config.toml
activation = "swiglu"
norm_place = "pre"
parallel_block = false
lr = 0.00343
beta1 = 0.95
beta2 = 0.95
lr_head = 0.00724
seq_len = 512
Each number is 200 + 30 x the weight over the matrix's rms, rounded and kept within 0 to 999. Layers, rows and columns count from 0.

# layer 3 MLP gate, 1024x256, rms 0.125, rows 850-868, columns 0-127
174,215,200,228,228,237,231,187,172,232,201,196,238,180,185,215,193,168,164,171,176,236,253,257,243,233,215,214,169,202,187,195,196,177,239,188,172,190,167,245,231,186,186,189,169,181,254,191,201,168,194,180,167,214,197,204,154,219,236,216,211,236,166,218,230,202,210,182,142,231,166,233,191,196,147,142,201,187,214,239,244,191,235,212,184,189,178,249,209,241,190,226,215,173,242,188,220,162,232,221,224,135,194,225,152,180,215,182,186,201,197,178,128,226,197,173,207,214,230,202,207,165,211,257,212,200,180,167
154,210,222,168,232,202,184,186,217,205,205,219,189,190,240,161,244,178,184,209,150,225,214,198,209,224,183,161,158,228,215,231,206,132,185,175,190,221,219,222,195,213,196,170,189,227,170,173,184,174,178,143,233,233,213,151,191,214,213,166,221,187,211,203,198,209,232,195,207,174,180,202,164,235,229,178,202,173,225,207,201,177,191,149,172,207,228,216,189,223,235,202,219,178,206,161,178,205,167,189,206,153,205,173,210,154,223,197,234,204,250,257,203,247,140,263,169,183,125,219,188,160,208,229,196,214,208,213
174,147,140,192,180,184,213,109,204,163,188,186,161,162,184,223,248,184,198,204,233,128,201,195,197,241,191,175,229,188,193,258,240,169,258,195,189,116,247,173,214,206,165,197,173,210,201,236,161,209,246,230,195,223,179,184,213,243,215,202,152,216,171,173,254,212,241,180,265,203,206,237,156,229,227,261,170,191,196,253,168,220,213,140,194,182,214,270,169,235,218,190,186,198,166,187,215,135,165,194,241,195,209,183,227,189,132,222,200,232,222,219,223,214,200,235,175,254,192,241,145,244,246,168,158,213,205,190
168,195,200,196,213,203,123,190,219,172,198,195,171,221,228,224,171,225,259,241,218,248,171,182,218,234,150,236,196,216,206,235,184,270,210,227,162,213,198,181,148,186,202,178,177,175,210,190,193,202,269,206,152,187,187,216,203,210,183,180,222,188,213,189,257,181,241,199,216,154,144,177,231,208,182,223,196,203,162,174,225,180,203,209,195,268,224,198,207,233,164,190,214,178,226,188,207,220,198,222,157,176,207,183,190,156,213,269,226,210,163,249,194,141,172,191,219,246,212,181,200,218,277,196,194,215,231,220
223,201,196,221,178,209,206,158,192,199,204,181,180,220,179,171,205,212,182,221,179,211,223,201,256,156,193,190,184,160,220,170,214,205,211,167,224,197,188,233,153,231,189,193,241,153,206,221,187,211,189,162,201,201,177,198,209,219,190,182,166,137,177,194,211,195,203,226,226,249,139,183,222,163,237,174,222,229,177,206,229,189,197,210,213,195,169,180,195,172,181,202,191,160,189,237,214,162,181,149,186,191,182,204,197,186,183,235,241,234,254,193,226,205,193,184,166,202,200,175,176,209,238,204,243,159,210,217
207,164,168,227,225,160,192,177,182,142,175,161,205,219,186,197,173,217,226,238,202,254,223,221,225,206,198,235,228,192,169,195,248,223,215,162,232,239,203,243,139,255,175,201,205,227,205,168,219,236,129,192,227,179,190,175,216,222,214,196,190,180,223,193,175,210,197,180,181,197,184,209,206,205,176,228,175,209,183,232,186,188,201,232,247,193,190,170,202,184,186,233,217,186,253,255,189,215,219,204,245,204,164,176,161,212,166,253,176,215,232,221,214,238,174,192,183,227,179,173,243,190,200,199,172,196,216,202
197,218,127,218,218,190,148,194,235,193,184,167,149,203,132,203,216,180,199,198,252,216,193,142,223,170,125,182,238,230,181,225,234,146,195,266,177,166,231,194,188,169,182,165,207,158,166,177,207,208,219,217,183,237,207,243,197,227,234,265,163,144,176,226,205,162,194,175,198,239,231,208,217,192,190,202,217,170,234,168,215,229,161,217,179,239,179,191,218,178,197,199,187,151,217,158,236,163,187,148,211,216,203,213,253,174,143,180,261,177,199,202,171,167,178,185,188,148,243,189,218,217,203,179,221,251,220,180
219,242,198,169,194,198,212,260,168,221,169,249,169,231,149,274,243,167,178,236,186,197,198,185,229,236,179,240,233,211,178,188,206,175,182,253,193,250,234,111,208,120,192,208,248,237,183,270,209,199,198,237,212,177,207,194,213,195,170,215,215,191,182,250,201,208,225,229,208,222,216,226,172,165,216,123,217,154,160,174,238,177,192,241,174,209,209,224,171,145,206,178,177,214,216,212,213,164,136,176,210,235,191,196,197,165,209,203,201,141,235,221,168,215,241,150,215,233,158,194,233,166,136,207,199,184,215,214
236,165,181,206,209,227,165,239,193,212,204,194,205,163,209,227,230,239,169,191,257,214,244,179,219,201,153,195,181,236,129,203,172,200,206,201,221,220,240,202,226,238,202,216,214,175,200,183,156,224,147,168,202,182,139,204,209,163,183,163,184,199,212,200,217,161,250,232,210,208,195,211,169,215,172,192,241,238,152,179,206,209,231,220,233,193,187,253,204,282,234,149,242,219,245,225,228,198,181,248,222,185,159,196,242,191,203,208,213,188,166,212,139,195,235,129,262,213,225,223,210,215,181,188,171,158,152,149
182,203,181,189,194,163,206,211,208,221,202,218,151,202,176,285,159,204,235,182,202,241,238,147,227,199,225,109,237,170,199,281,191,166,258,221,182,167,230,153,215,229,194,191,192,160,182,154,204,210,161,213,239,213,261,176,244,139,209,166,188,180,188,227,216,206,216,218,173,166,116,217,214,249,184,134,208,210,227,220,223,204,175,213,182,248,248,198,187,177,226,183,250,155,239,163,165,216,166,206,191,179,175,193,169,252,186,242,248,194,255,102,220,163,181,236,203,232,181,254,264,240,190,226,237,196,192,217
156,212,190,179,197,177,193,188,240,206,204,217,200,208,211,148,197,200,283,185,171,206,171,195,194,147,213,195,198,139,168,205,133,184,218,229,159,188,203,238,198,210,188,255,132,250,178,215,218,227,144,207,186,180,191,133,212,231,259,183,137,198,182,216,226,200,190,193,212,203,213,215,218,147,195,222,192,194,181,183,214,156,220,214,223,227,172,153,199,218,186,185,187,173,248,210,135,173,184,195,231,219,197,185,203,230,217,241,158,157,240,179,178,142,229,178,173,166,212,217,217,161,142,158,181,141,160,193
201,138,142,229,244,243,196,154,236,185,204,187,183,231,215,195,192,209,174,166,163,233,246,182,166,201,180,177,170,256,155,174,252,226,218,148,212,191,184,214,232,201,256,199,184,205,187,213,169,239,238,181,202,203,198,228,200,196,196,243,250,201,153,218,194,182,223,166,171,214,235,212,167,141,217,272,195,197,234,210,181,165,219,190,227,186,198,221,183,171,237,206,168,190,220,187,222,209,160,218,219,220,196,131,176,181,194,180,193,215,177,208,220,215,153,211,173,144,277,249,163,196,208,148,214,226,184,193
189,200,148,184,227,160,236,144,221,163,186,254,130,207,140,183,161,200,195,181,141,122,194,209,166,249,192,197,165,244,212,251,163,216,187,197,222,189,242,178,187,211,171,170,180,155,181,245,231,156,197,210,192,265,245,227,234,184,188,201,191,239,170,222,175,167,161,143,229,205,211,212,173,179,130,232,178,242,202,237,209,226,153,192,187,192,207,216,200,187,228,131,201,204,227,211,242,153,275,162,145,218,216,192,190,206,216,173,173,269,199,247,153,197,289,202,225,173,179,143,236,262,193,255,219,207,168,222
243,193,141,210,214,174,279,201,210,188,205,197,230,186,183,198,165,238,240,181,239,180,220,189,225,174,195,187,190,150,189,154,227,219,155,166,231,235,284,201,256,206,207,199,246,211,172,185,125,141,163,211,193,206,251,203,230,212,178,202,114,218,234,183,163,208,185,206,164,207,155,173,231,172,205,252,260,171,202,183,212,201,202,181,200,176,176,166,245,195,216,201,217,186,212,175,239,186,205,202,201,166,196,170,166,168,166,176,238,179,243,219,237,189,199,215,200,138,188,222,171,245,176,182,171,165,176,241
194,203,187,235,199,238,135,184,151,252,199,225,235,184,153,184,208,234,206,179,146,208,149,190,217,186,200,246,155,203,203,209,218,201,193,191,211,192,215,173,225,205,238,209,176,189,244,194,154,239,173,150,167,172,263,226,161,199,183,230,231,179,198,221,149,234,159,218,181,217,219,161,175,176,238,152,223,211,194,206,166,226,185,168,199,199,256,191,197,161,171,156,194,196,162,178,205,166,175,221,161,214,227,237,201,186,209,226,196,205,236,225,224,229,248,165,182,171,203,206,240,269,195,245,215,238,191,189
207,238,209,196,250,241,265,237,231,194,201,170,205,210,210,247,197,203,198,202,181,157,179,179,172,170,184,178,192,209,205,245,169,230,207,205,169,210,248,214,245,234,179,205,197,159,220,208,179,215,192,230,206,134,179,224,247,170,196,226,221,208,181,217,175,184,200,168,216,161,210,195,174,240,208,190,198,209,258,216,251,206,205,155,221,185,167,193,150,170,211,205,184,180,210,269,209,240,196,191,179,175,235,219,188,200,163,214,234,215,193,193,184,200,232,243,209,202,210,237,225,180,157,189,225,182,189,176
199,179,188,214,206,250,202,212,242,203,136,210,215,147,157,228,188,218,239,179,226,211,252,177,250,214,130,196,231,203,212,227,177,172,130,247,153,223,204,203,171,237,232,174,173,201,249,172,192,174,211,231,200,176,161,169,219,236,180,251,177,205,220,185,177,197,191,171,172,186,233,197,208,158,210,182,229,165,206,173,141,190,245,176,228,205,239,188,203,176,184,188,185,200,181,189,193,204,193,194,213,225,189,182,187,232,225,249,185,166,158,159,155,222,182,233,212,199,202,196,261,206,213,238,187,230,263,157
231,219,199,214,199,197,186,188,210,221,207,260,251,216,240,231,222,219,222,168,188,238,254,218,253,197,169,165,169,243,183,214,197,215,252,220,236,203,241,222,193,191,227,233,217,198,188,253,222,221,224,209,209,176,199,217,197,188,207,188,214,255,291,190,231,191,250,192,194,179,227,212,208,183,117,170,200,243,211,247,241,199,184,173,151,180,172,141,218,177,210,170,177,162,129,175,213,166,169,231,215,167,164,182,224,179,172,170,185,261,209,167,199,235,197,194,202,225,194,239,202,206,258,201,215,139,207,220
213,179,254,225,189,184,184,193,208,149,179,229,182,268,190,168,213,177,244,228,208,239,230,172,220,230,203,151,117,224,177,148,177,189,196,217,246,191,235,144,181,310,177,236,167,238,206,207,202,236,178,183,184,215,229,244,234,235,175,206,219,202,183,265,219,155,188,174,213,191,209,151,163,189,187,208,232,190,212,203,224,213,202,200,203,231,199,236,254,192,184,190,162,204,280,194,218,231,179,183,212,216,197,209,266,189,188,196,173,185,185,216,197,218,160,261,167,203,177,174,157,216,189,208,145,238,191,216
# layer 3 MLP up, 1024x256, rms 0.127, rows 850-867, columns 0-127
172,206,211,224,211,126,221,185,189,197,172,205,235,191,204,138,183,217,193,253,164,225,179,188,235,159,210,198,170,261,194,207,185,229,243,219,203,200,190,257,162,221,207,178,212,174,196,162,194,185,191,199,244,206,250,216,216,201,201,178,219,219,158,204,174,186,213,183,169,262,145,203,199,199,216,190,219,207,231,220,174,241,145,240,201,186,174,217,211,245,210,207,199,144,213,170,148,199,156,194,198,189,164,246,164,221,180,199,245,196,219,192,209,155,200,234,233,225,231,190,249,157,210,224,215,223,216,220
158,162,228,179,182,223,198,172,191,231,209,206,208,202,192,217,180,180,185,234,223,246,206,190,237,222,189,228,234,196,198,200,219,129,251,209,167,180,200,170,236,158,198,238,183,219,210,252,186,159,161,201,202,168,203,202,188,204,195,257,185,193,208,215,204,186,189,170,191,188,218,183,246,213,198,228,238,183,177,235,172,228,232,247,211,191,231,211,143,189,200,168,164,160,203,220,243,201,184,197,196,207,180,207,170,181,250,179,170,263,217,234,216,181,188,215,207,189,190,243,214,161,220,242,222,183,178,181
173,208,110,213,179,246,164,182,160,247,153,103,237,175,188,240,176,228,167,218,146,227,149,130,198,210,222,277,168,238,234,182,209,174,206,192,188,130,158,215,114,151,141,197,203,228,231,161,170,240,215,188,173,182,215,162,221,205,172,162,209,263,208,200,195,264,281,233,282,199,178,203,253,255,179,188,180,168,205,210,148,202,246,230,215,216,213,194,206,252,169,198,195,211,271,216,188,185,205,202,273,143,228,242,227,202,188,195,190,225,202,172,247,236,216,191,180,200,235,213,209,221,249,174,196,257,222,203
220,169,216,226,195,178,177,194,235,253,159,230,265,188,161,167,202,233,182,213,175,238,194,260,131,189,176,223,212,197,251,193,224,163,179,220,219,203,185,183,220,239,268,233,199,195,226,205,209,179,181,214,196,238,194,209,171,194,239,195,189,173,204,169,182,196,192,226,205,230,228,250,154,225,238,270,204,207,182,200,151,260,196,159,171,145,153,237,229,175,212,158,214,203,151,242,209,174,253,197,183,211,221,200,155,207,188,194,189,177,194,213,169,211,175,192,192,221,175,184,149,160,170,177,216,162,223,212
179,199,190,194,193,151,149,189,152,109,163,222,231,185,216,190,204,251,193,229,198,185,167,224,243,205,206,181,217,175,248,156,197,209,209,165,179,181,189,115,237,166,204,170,192,219,183,194,208,198,224,225,205,205,244,169,263,272,215,199,215,220,200,190,254,214,217,183,189,167,161,177,188,222,208,160,201,168,179,170,217,176,173,206,188,188,187,250,199,234,271,182,149,171,203,233,205,195,201,174,208,204,154,204,228,117,159,186,181,173,196,167,171,130,212,187,202,230,212,201,183,190,191,231,207,195,192,235
154,206,209,239,177,214,187,226,172,202,194,202,224,225,187,214,222,243,155,224,171,184,169,172,220,198,209,199,247,236,224,192,191,176,222,217,192,183,205,177,207,160,245,199,197,161,212,254,174,211,237,227,165,281,231,174,192,188,147,206,160,228,195,201,190,182,196,243,186,185,213,235,209,193,198,177,233,215,231,141,199,211,240,159,161,225,202,214,239,154,203,175,205,243,192,164,206,222,191,196,195,203,188,243,199,185,227,187,213,149,221,187,210,202,238,182,200,171,236,175,160,191,168,222,267,171,174,267
242,160,195,166,258,176,276,201,202,179,164,260,202,180,241,222,183,247,238,264,170,185,136,219,218,245,226,211,139,242,196,86,111,230,204,173,205,221,158,232,146,204,186,209,212,230,223,254,185,221,147,204,207,190,261,159,264,175,206,225,235,218,231,202,178,224,149,150,222,184,190,137,261,222,191,136,223,209,133,150,154,139,244,182,185,209,157,195,224,201,94,169,195,175,219,177,171,264,144,240,201,240,243,183,173,237,222,263,218,199,238,228,139,118,200,199,180,213,181,212,134,205,155,221,174,203,137,209
204,282,179,191,194,237,173,257,167,115,190,203,214,216,128,210,188,205,217,208,207,198,189,186,183,242,169,180,206,219,169,215,219,223,186,181,153,252,228,248,227,180,213,188,243,230,214,168,229,248,212,227,189,184,208,142,196,207,194,233,186,213,271,169,169,204,203,207,222,179,150,226,227,214,182,204,141,198,237,169,213,197,240,230,153,148,160,239,196,240,218,212,213,216,178,241,141,231,238,197,200,200,242,221,211,199,189,206,204,286,213,217,179,222,237,165,188,277,220,173,186,222,256,236,221,203,219,200
171,276,213,177,188,187,167,160,157,178,241,190,166,195,209,136,206,182,195,168,173,257,189,207,222,215,190,187,217,209,201,208,165,198,210,219,214,174,176,204,204,234,171,185,200,228,233,202,182,196,241,191,245,228,219,207,183,209,203,202,222,246,161,211,160,192,211,193,210,229,188,161,213,161,249,157,211,201,182,227,234,156,241,212,174,273,135,183,198,212,137,149,192,215,203,180,206,217,239,274,149,212,240,168,184,184,217,201,147,216,147,168,226,146,192,213,173,208,189,222,166,181,183,211,209,201,209,193
201,175,168,237,161,207,284,154,279,167,260,185,256,212,217,128,240,165,174,155,181,202,204,206,220,217,191,212,244,196,197,153,186,164,177,158,197,198,210,211,229,178,216,194,190,199,160,192,183,190,266,189,195,242,180,190,211,193,229,131,104,207,205,225,166,230,281,201,237,196,222,181,217,213,212,273,187,243,166,143,230,206,234,178,220,133,166,216,202,223,184,255,196,186,208,198,212,208,224,188,192,248,220,195,250,215,224,235,139,235,146,233,246,247,212,240,199,200,180,149,190,205,171,175,231,214,189,238
169,183,182,226,190,234,183,145,184,263,249,181,241,160,186,175,209,118,260,187,266,161,247,186,219,201,224,199,178,181,124,197,161,165,183,213,231,208,170,278,218,178,228,260,210,213,185,219,226,226,170,161,210,151,163,195,186,188,225,230,141,183,243,242,228,180,209,140,241,239,184,254,207,136,201,226,174,198,166,138,148,153,204,222,305,181,198,171,200,241,198,201,194,209,226,185,176,201,209,207,199,208,199,124,212,148,227,241,202,183,233,222,184,180,244,209,192,154,225,191,192,166,205,157,132,166,137,183
150,165,222,185,186,211,225,180,189,255,218,190,223,192,256,145,212,249,184,226,162,197,249,202,202,141,206,142,194,172,200,217,185,173,201,212,160,254,238,240,240,260,220,214,203,238,213,159,158,204,190,227,240,133,204,158,200,178,212,223,266,202,236,199,174,202,192,148,159,230,260,206,188,190,177,243,243,197,169,237,210,185,257,210,202,218,199,183,201,217,192,203,180,213,219,189,185,205,208,247,241,208,233,232,201,240,200,221,186,210,226,240,221,189,197,138,186,186,214,177,195,224,192,197,225,136,177,190
240,208,223,190,177,195,157,187,226,237,246,247,220,196,223,140,234,195,210,183,221,221,174,210,188,176,161,236,236,200,226,169,201,198,252,190,172,194,188,246,198,195,155,234,167,219,182,143,233,262,157,222,206,127,173,178,153,195,219,216,144,262,204,238,178,181,251,272,249,170,190,247,182,212,249,252,240,242,190,153,195,221,180,197,221,165,204,254,156,182,192,183,207,217,186,187,208,233,182,202,239,193,233,223,217,188,180,222,186,218,203,171,167,178,167,137,184,199,218,195,186,154,183,188,147,236,220,226
188,176,187,199,181,186,169,219,175,206,165,244,186,272,191,257,239,192,185,190,195,184,202,164,115,222,180,188,199,181,212,255,174,195,180,215,174,187,159,209,213,184,194,179,140,219,213,210,210,198,209,211,199,206,189,160,202,153,244,238,216,180,188,241,215,240,220,190,164,209,211,192,146,176,209,213,234,236,204,236,191,236,245,218,169,232,201,208,215,168,221,195,196,224,208,254,201,212,225,195,180,223,185,184,197,235,279,211,213,234,168,222,174,259,164,223,221,223,204,183,230,171,131,217,247,188,264,173
248,177,223,211,250,212,164,146,158,240,165,246,204,167,157,211,237,267,249,192,123,240,189,217,207,221,192,196,212,169,220,243,226,215,162,225,209,230,188,224,244,191,145,210,205,238,217,212,217,202,193,229,164,179,289,230,170,165,218,203,193,186,193,227,130,221,182,224,184,228,199,191,186,151,192,148,246,220,177,210,163,178,170,183,239,212,249,194,194,202,236,159,257,180,172,217,183,235,184,163,188,223,221,187,202,221,190,230,203,192,189,152,199,231,198,139,119,174,175,219,189,251,181,199,214,194,185,140
197,148,205,241,208,151,152,217,182,222,249,188,178,220,219,174,148,168,218,203,166,165,158,184,196,143,255,238,218,203,210,219,191,177,167,196,216,197,210,204,207,212,175,240,163,210,163,159,206,182,185,199,165,140,232,177,182,210,171,195,202,232,111,194,205,211,230,175,210,204,238,177,212,218,197,222,206,266,240,133,209,229,202,203,168,204,236,168,216,197,188,208,198,167,201,193,232,240,233,153,243,172,222,175,206,219,190,168,224,155,243,155,187,230,206,200,213,212,247,209,215,197,176,212,152,217,228,196
183,223,265,229,216,247,249,209,238,238,190,216,162,218,179,203,155,169,251,182,161,183,207,140,202,197,167,178,211,142,191,216,202,185,215,232,191,217,183,127,209,211,192,195,233,166,154,180,230,165,194,166,211,209,218,201,202,182,201,166,192,231,191,187,249,196,187,187,204,167,186,175,244,228,232,195,211,256,141,193,208,201,222,143,269,162,199,234,169,210,178,237,192,202,190,207,245,219,187,189,187,229,171,200,199,173,174,220,265,169,172,182,196,241,152,256,272,236,143,148,207,264,181,148,154,198,197,190
206,205,151,231,259,198,197,211,231,227,245,207,242,194,195,189,195,224,196,210,270,198,273,211,221,179,219,171,238,203,215,150,168,212,178,242,211,198,292,180,176,224,135,246,198,181,211,179,206,166,243,192,197,205,231,207,193,145,162,198,225,173,182,205,197,186,223,220,185,190,190,254,206,224,214,213,212,217,205,162,209,145,199,229,208,195,147,185,195,202,201,221,239,213,246,186,210,205,224,172,199,196,186,228,149,219,167,170,158,187,178,204,211,157,206,167,186,152,152,152,228,260,229,194,187,193,193,197
# layer 3 MLP down (transposed), 1024x256, rms 0.115, rows 850-867, columns 0-127
206,212,133,203,179,174,169,176,163,181,174,230,172,173,224,226,218,225,196,208,257,176,200,247,190,246,242,189,155,197,194,222,210,182,227,186,195,217,220,219,187,164,228,215,197,161,248,246,233,216,203,222,194,182,202,239,235,151,249,209,175,185,205,167,187,225,214,150,187,220,194,170,245,212,265,258,210,210,181,231,226,167,223,214,191,234,201,170,191,226,202,185,222,264,212,148,210,180,175,184,182,203,244,177,194,100,215,136,161,195,208,225,246,181,219,253,180,193,173,176,196,185,174,210,221,232,150,214
220,236,243,160,191,215,256,250,154,170,180,180,175,195,155,230,186,196,231,199,197,202,226,182,255,184,194,227,201,205,243,200,165,194,258,161,223,191,193,181,227,201,170,252,203,179,190,222,268,191,191,162,191,222,158,245,210,239,163,215,242,189,204,216,143,229,184,163,177,167,154,187,219,175,194,181,188,205,228,209,236,185,193,202,199,176,230,202,166,158,203,140,224,149,166,217,224,186,245,228,185,178,220,160,163,165,231,208,187,234,191,189,200,228,172,264,170,225,187,161,177,189,174,211,191,176,190,211
221,178,180,159,148,232,244,161,185,189,158,139,194,179,227,180,215,194,227,180,181,202,211,152,205,224,246,222,138,268,224,172,269,268,237,286,166,96,244,196,201,137,186,178,185,192,190,165,216,210,220,210,230,177,234,201,208,208,179,170,181,201,195,190,253,242,219,289,200,208,146,192,229,180,148,174,215,225,226,211,160,200,201,218,223,212,212,208,188,207,165,166,234,176,177,209,260,202,173,192,209,184,226,198,194,215,223,170,174,216,189,125,219,184,204,198,236,116,171,196,192,203,210,225,209,172,181,195
211,229,208,153,211,251,162,191,181,161,200,193,171,176,177,206,181,190,170,233,195,169,171,221,237,198,156,231,202,185,174,229,212,197,201,286,218,159,185,217,171,242,188,176,232,224,157,254,219,212,157,172,202,219,201,243,194,206,208,226,226,157,203,159,261,207,181,251,227,183,167,184,261,182,205,179,175,147,196,206,210,187,204,217,181,262,195,192,162,252,173,242,197,225,196,190,223,218,248,196,235,246,200,233,199,214,191,190,226,196,193,160,207,239,214,229,163,226,190,200,226,209,187,240,114,227,150,220
222,237,168,168,165,211,210,199,198,218,171,205,235,208,164,221,232,140,213,185,191,237,191,218,164,209,125,195,210,217,200,195,211,220,228,223,197,211,243,210,206,191,202,227,185,244,190,254,219,197,207,223,182,211,189,207,208,166,226,230,228,246,207,158,223,222,205,241,213,215,195,253,215,195,212,199,174,197,173,205,139,207,213,232,194,201,189,203,184,191,168,183,225,220,269,197,208,180,243,194,192,178,242,168,181,238,271,233,241,206,129,217,209,186,201,184,240,148,212,194,177,210,186,168,256,165,183,190
220,192,204,247,173,211,213,216,215,189,230,180,234,211,228,197,197,204,185,135,196,223,244,244,241,172,186,200,194,177,195,220,162,237,199,157,181,197,222,250,140,247,190,227,204,226,164,186,215,213,144,169,200,178,219,200,131,198,154,226,215,185,211,197,152,179,204,233,200,178,182,195,211,226,204,202,125,150,183,217,160,193,194,187,238,202,162,203,195,210,201,234,201,164,223,202,222,177,246,153,189,151,218,172,217,229,181,243,200,209,221,224,176,207,152,218,198,157,179,166,236,225,212,173,184,243,244,199
243,179,187,150,218,178,220,183,188,198,196,206,247,160,231,213,177,180,219,165,220,185,227,207,202,200,209,185,171,193,228,148,204,237,181,172,276,195,248,229,219,226,146,239,209,182,242,216,168,235,240,213,153,151,205,180,148,235,206,172,245,239,191,157,205,242,159,172,144,192,191,165,176,165,232,228,209,243,98,178,163,254,207,124,174,193,187,209,206,156,205,197,248,181,173,231,173,218,271,230,159,250,175,194,168,248,228,203,223,144,208,224,217,213,158,172,158,180,244,259,185,193,187,197,191,123,162,164
220,178,142,223,157,211,114,220,162,184,166,252,188,224,187,163,141,192,254,183,229,201,165,173,195,225,217,300,204,232,182,212,169,205,158,199,178,240,177,203,234,153,134,159,156,215,226,182,162,194,182,204,169,236,190,221,204,202,208,192,223,217,213,198,166,214,175,190,205,243,204,213,212,200,179,178,190,210,225,177,185,201,194,177,185,191,204,194,185,181,225,223,170,221,184,186,167,214,214,166,246,208,181,199,189,184,190,185,215,189,168,195,182,203,185,173,198,237,286,183,238,205,240,177,171,208,221,177
190,232,258,221,244,241,227,178,168,189,181,177,217,197,251,161,171,182,224,223,185,194,153,232,218,242,221,223,190,199,212,130,201,190,247,250,175,143,207,170,181,199,188,167,208,225,242,268,191,220,202,195,216,137,197,183,203,144,199,195,229,174,155,179,197,183,168,146,217,247,169,210,188,227,222,202,170,148,204,215,190,193,142,164,219,184,154,162,209,161,194,163,206,174,216,192,208,155,233,207,165,243,252,170,218,183,231,179,229,213,186,252,173,239,236,169,148,264,274,143,191,198,176,190,169,189,118,136
222,204,236,219,130,256,218,229,206,119,182,192,180,203,211,174,196,216,171,200,166,198,206,228,234,198,209,244,177,214,199,195,251,182,214,214,188,236,176,213,177,195,174,248,175,221,195,177,189,220,277,182,180,221,176,203,180,197,165,248,190,180,177,176,145,237,257,234,189,127,264,178,179,188,193,198,187,213,240,171,215,235,176,220,173,160,247,219,250,187,261,229,181,174,225,214,209,243,234,158,249,231,204,213,134,311,168,231,182,176,227,265,230,206,165,238,250,229,255,245,224,263,260,206,200,151,227,181
196,138,177,160,253,230,252,225,215,234,205,152,218,233,216,291,219,161,200,209,214,230,189,179,205,186,212,178,183,250,174,153,179,234,205,187,192,180,153,173,151,248,178,224,210,207,152,155,173,214,200,223,186,201,139,224,199,192,208,182,186,220,152,174,177,267,220,295,219,159,150,264,208,188,219,215,221,211,213,203,169,169,218,246,156,165,187,211,209,210,174,280,266,172,225,202,142,195,216,206,217,246,121,156,194,192,248,199,204,142,180,243,205,275,188,257,157,237,173,205,192,206,163,276,235,204,208,214
204,162,176,210,196,215,199,224,163,215,222,188,245,219,210,227,239,203,205,183,246,189,180,246,219,230,180,226,251,227,184,175,236,188,249,216,168,187,239,156,181,162,195,177,184,160,174,186,194,180,208,198,212,191,190,173,214,187,296,250,172,180,215,199,165,215,159,209,261,223,173,234,173,238,159,187,204,177,234,193,233,162,176,230,231,198,246,167,191,176,205,219,203,278,201,260,139,216,199,184,181,129,212,233,197,205,195,194,264,200,179,220,216,150,205,176,214,128,198,213,272,234,269,218,167,137,164,176
242,192,196,177,202,248,212,224,173,183,194,177,160,164,246,224,231,185,127,195,199,184,253,199,192,205,165,206,222,199,157,206,178,155,221,214,221,212,181,180,241,160,173,220,174,221,204,214,204,169,246,200,226,225,206,172,204,194,194,189,254,225,209,189,187,162,220,161,199,156,187,163,177,208,203,214,189,269,164,198,201,165,182,208,211,235,211,254,234,148,256,167,222,207,176,198,194,203,232,148,231,250,243,242,187,234,227,222,206,249,245,199,203,221,156,189,199,202,185,197,208,223,207,195,201,246,199,228
182,232,216,182,182,280,156,192,184,228,256,172,198,182,147,207,168,206,139,184,195,192,202,156,266,232,216,181,223,128,225,198,161,197,235,231,211,230,179,214,239,228,204,151,214,204,256,199,204,217,196,230,206,223,157,168,186,169,238,170,216,229,178,263,226,193,161,175,166,253,243,156,202,229,200,235,189,205,225,174,200,221,238,214,232,212,192,218,217,219,189,196,159,268,212,212,226,199,154,189,197,248,156,187,148,204,255,205,184,185,220,214,246,187,214,197,171,165,125,178,207,254,164,214,186,152,208,211
209,230,193,219,219,193,206,231,196,205,224,172,224,171,225,258,225,230,191,224,160,241,221,162,183,179,206,207,158,196,157,174,192,206,201,207,160,242,130,169,208,202,235,187,195,216,181,242,246,176,148,225,189,211,194,195,223,181,202,171,223,184,193,214,180,231,181,198,259,164,186,241,190,190,228,196,162,219,206,175,221,189,157,191,204,206,188,208,247,189,216,191,217,210,192,184,184,206,213,201,229,206,140,238,206,184,203,213,179,246,173,213,189,242,260,184,108,173,225,223,224,190,185,236,185,173,146,180
185,218,186,215,218,190,206,228,150,219,213,159,224,207,191,227,189,258,168,219,235,240,253,220,246,218,275,170,182,173,244,223,208,211,222,199,179,197,214,202,177,198,199,228,208,167,204,205,216,136,174,169,218,183,226,232,216,261,181,178,171,163,175,188,195,167,151,201,248,233,222,167,210,180,202,210,158,191,163,231,238,208,216,152,205,174,186,223,235,197,194,209,224,188,228,185,231,192,222,201,189,190,188,170,223,175,241,244,182,149,154,200,144,205,195,247,145,214,181,221,202,169,189,258,213,152,179,159
232,245,239,206,236,182,210,243,236,220,235,194,207,193,173,231,221,161,217,183,247,171,212,152,177,224,211,222,223,251,172,201,250,185,201,200,217,205,190,144,192,208,188,188,192,221,201,174,195,211,236,202,262,253,216,207,187,207,226,215,188,268,194,188,147,159,173,215,179,165,231,226,214,207,258,212,213,181,183,166,202,254,213,232,281,193,199,223,254,192,206,231,180,182,159,222,188,222,164,195,177,183,258,156,205,161,126,189,173,185,185,259,184,184,179,215,231,198,252,203,178,166,183,202,207,153,233,178
215,176,123,172,160,178,236,232,188,178,239,222,238,216,245,197,182,253,204,166,189,166,198,206,163,179,253,247,194,234,152,209,169,225,201,230,218,200,224,228,237,158,205,127,178,215,212,194,191,220,211,202,158,147,219,141,205,167,179,185,212,208,222,198,198,211,250,243,219,191,174,284,181,197,250,182,180,196,176,244,198,220,184,195,146,166,193,211,217,217,186,187,183,246,192,233,225,252,141,151,228,171,183,195,164,189,249,178,194,167,204,201,181,184,221,178,197,178,223,168,200,167,184,180,208,203,221,158